Weights of a small transformer language model: biases, a variant of Muon for these matrices.
Each number is 500 + 40 x the weight over its row's rms, rounded and kept within 0 to 999. Layers, rows and columns count from 0. Numbers have three digits each. The size before them is the row's rms in percent of the matrix's.

# up: layer 9 MLP up, 1792x448, rms 0.0933, rows 304-326, columns 56-111
# down: layer 9 MLP down (transposed), 1792x448, rms 0.0497, rows 304-325, columns 56-111
up304 099:486491486531532455501481514479511505532518501482487587541522541501492609504520459495422494515505459530595510539448514544507485562504519545505462518508483528482525441504
down304 106:553482536465511467543475487478489525457519481431482483461428505500555530549553458536530448498492461443495536522526538442557522500444481587538552511536531502477466495502
up305 101:448497542464560490531509559493486482525486469498614456564515518517542495506406519620450488519512501440500403543561498483449427455447550577537482514458470507524464488531
down305 090:475512436597522473491479512532516522472503515531482465498588500506452557560544518430495528617449504510514512543458609572520461497533457515521483455506503519533486520528
up306 099:532578519481491515466497485504469544498570518549601555522467387530535524501524528537496470557451473527542488558504494496517566507516483507401524517468519410476489555475
down306 101:512506489496482534522414474451445529505562459400453533517441449522551490586500478564501528504535487501547425525565523495439533475539522474422582498514493514506408604458
up307 097:457563491495505528541480472458553573543522509436465553510517471469483499516500531522462417497543489546596452564534527544520553450497467488501488528460448529452602496451
down307 100:532587451437444524531483480501479500574494475457454513456452486457514540534528587566506548492498452550523537484493504458494503518553493554495462460443444531443539527547
up308 091:462543534449569481452552560528505420485421487481613504380539490562541475492484517495558470540457482530504454513540477448504526475475452460471412480505471486509532514430
down308 093:480485465530443530518464497534487555527522518542416481577485453465532537451513478517445521421453479559555527475483428529556528555534506466496526495499537424475540473545
up309 100:487444459524474519501508483509536496499473531467564520495577575510440534552421519513460508488498566473459502443443485401505528481516507467476422519492505516524492504462
down309 102:527511526436513594511512533494534465521540488507629530497537515498412478534512557553568513505561469492494446539560524554526500464484443420496510493546487573449519480489
up310 100:531488502389401525508556445548503478419471456504375501445524455521470414481489554532521530478521473514518487503503528496484502436475594511472514519514528520484462446575
down310 097:455508510520538494445558520515456501545470480462402503633439529465483561527452444559500452511573548479462491447563501494475510475501471542505481408430501528562487487442
up311 094:484472420498510471522545478508544525510477478463509486551405458477467433477457500460519515488529525486521570475569595551440524455493517468480560503447471546411508550521
down311 094:507549538507430522513422492488527578479556544520399501506530553480520500504501480443484554449554534576501475508571485457491485610446490517489580492457490408490462422450
up312 101:455569561533496488538571521486480481448503515513416516483489494555471503458521526520476605486532442492440537471452486541511474539507441495517562510535422516539493520428
down312 099:520509499482452482500550544482568491517589479403535542477445525484465508470464488482470510448473571455559489503484449514458510523516529551486524557483485454522543506507
up313 103:444486432425457517496419489520525493506534527503528514544461506569484562497456486581457492539443449528564452520527524506496515478520527468454537533492492523508520520498
down313 104:476423448512434472591496384545516523566510512472446522537503527557528481508563437523435528538491505479542434469505537477482488471464442530439462541502547504410447517486
up314 088:450455428507488430526474510491520522505500535554496485440532487533544541533462525427519472547569571448474517480469570528516461521501528497434471503435492504477487470480
down314 091:462510507398531495497567537518455517499450558528548472470504546472457461560480537499427508477456437494469487511516449476541553558522536534585473536528546510484485506567
up315 096:434578573475463472509491488532500484558490516472527445512456483465496476508519446566538579455493512562465510510503498487466531466489493428576436479453546534537473501432
down315 099:479504460498579525553429504468496456434477490467444476479495500507461489496483487482533524491513528521539579556465535498513485498460427467505532510452507480487529484486
up316 102:489533479575536521554492457482510470507544515431573467447505465470535533504485551492490523538487555532507579425558555532507552546523509497507501600488504528512479452503
down316 104:491505454443541488535471591603498493450513512464608538443510558449471509498524458513556529538477468471500475505505497548494499487495482518479554497477520466521439493503
up317 090:506542552499495443448544477414468574535526484528556448505511494596409472539421545491509493470390478530484474532522436515473488525464483479514500494493440432567518426525
down317 096:536513483554503610470519471474517458475454541472513576487460463480512518521548593491472504543430490532493516520474480507504550514499486536431506489571476485460501519513
up318 103:490526500506547432502619508499410471434509509517498567516382472464520482492565520476486504493585448497459510521499561493532504427444476509517487434476518428521494522550
down318 100:482498531432431546475471484529571528535534520439457539470494464516466450480515515477546488475465470483453598446505481464529510512472524505458515497526540505543526463457
up319 109:461462526473532506437478529523501519488498523560546516532452463532467522502496488521464466523466514443464490483481514528486496525584492496508438576502473467444500487451
down319 117:496490512516492483434503529463546595500509542484390474508471486547532558502496500448495439568580528479504460469468488486530536459501483505479475562517521468479508523436
up320 110:473517494515506491493395424452507487463510458506537470461495506535481458480558524481538511503563405523489538512515494523488502503499459497488495506499488411457559423507
down320 102:438488543554509539435507458459554544491500520523510433555568501539434542482482504439536485507590480512583534473455576522459534497511460538397463473502447520465531477545
up321 096:466484500512521458511498425513531442567443517503451485524496512529538485496557479498563412475434381528506507494482435441492499502500484493513422510446449465598550512555
down321 093:412517496477449463524434533463575549501553520528463429480479438496482484522443473476477533548419508545500497557468513462551497589571481509436567514528419536505523535514
up322 105:523496543441516445479561435539535408461493476473509551493533540562493556494506493428487474470469488433547504536507546543457474477483571462468471524540540516520476542539
down322 107:526418513553523467542481461529497459441441554479481469474472537480541495515513472508478520434480525471510445499474486509431544551524597525458418501482508459560436443436
up323 095:437523564502424427522493582511529535365490487530560523470490559433515516536504424500479468475474490464498466486529469440498524553479452444476475492466492507496520506551
down323 099:479622497491511512483459497503515486460523441448465503433477484525588479481464568460510516550480496438509537525540563484461445532502510511492474497448545535496451552473
up324 104:493533492514496460466447483454437526483545512585461591489549518486532405494512482524465468544526524515510516499481485494519488538596530392531528485456465493479509434444
down324 096:511576502451490454528475451477521471562508502523564507601497549548489498564448510505525494561520467533508521475449479535514526496455571496495485617388488505476522409487
up325 101:458494470511577474527565441397502494474489456523530482569510476489481510528448499634503466566472468540411522477598559569587478448497557503487532505583492515468468463461
down325 100:509476496460502496487522461600531518540459520472320535507529474459555458473468447458452535481455458481431490509516495459486543429486482484505486455484478449539535538527
up326 100:515512522520487528594569538493442483527495488573518461471476518474487501529532501540573466501470554486515476466512496518511465470496523514479506510457469511452506554511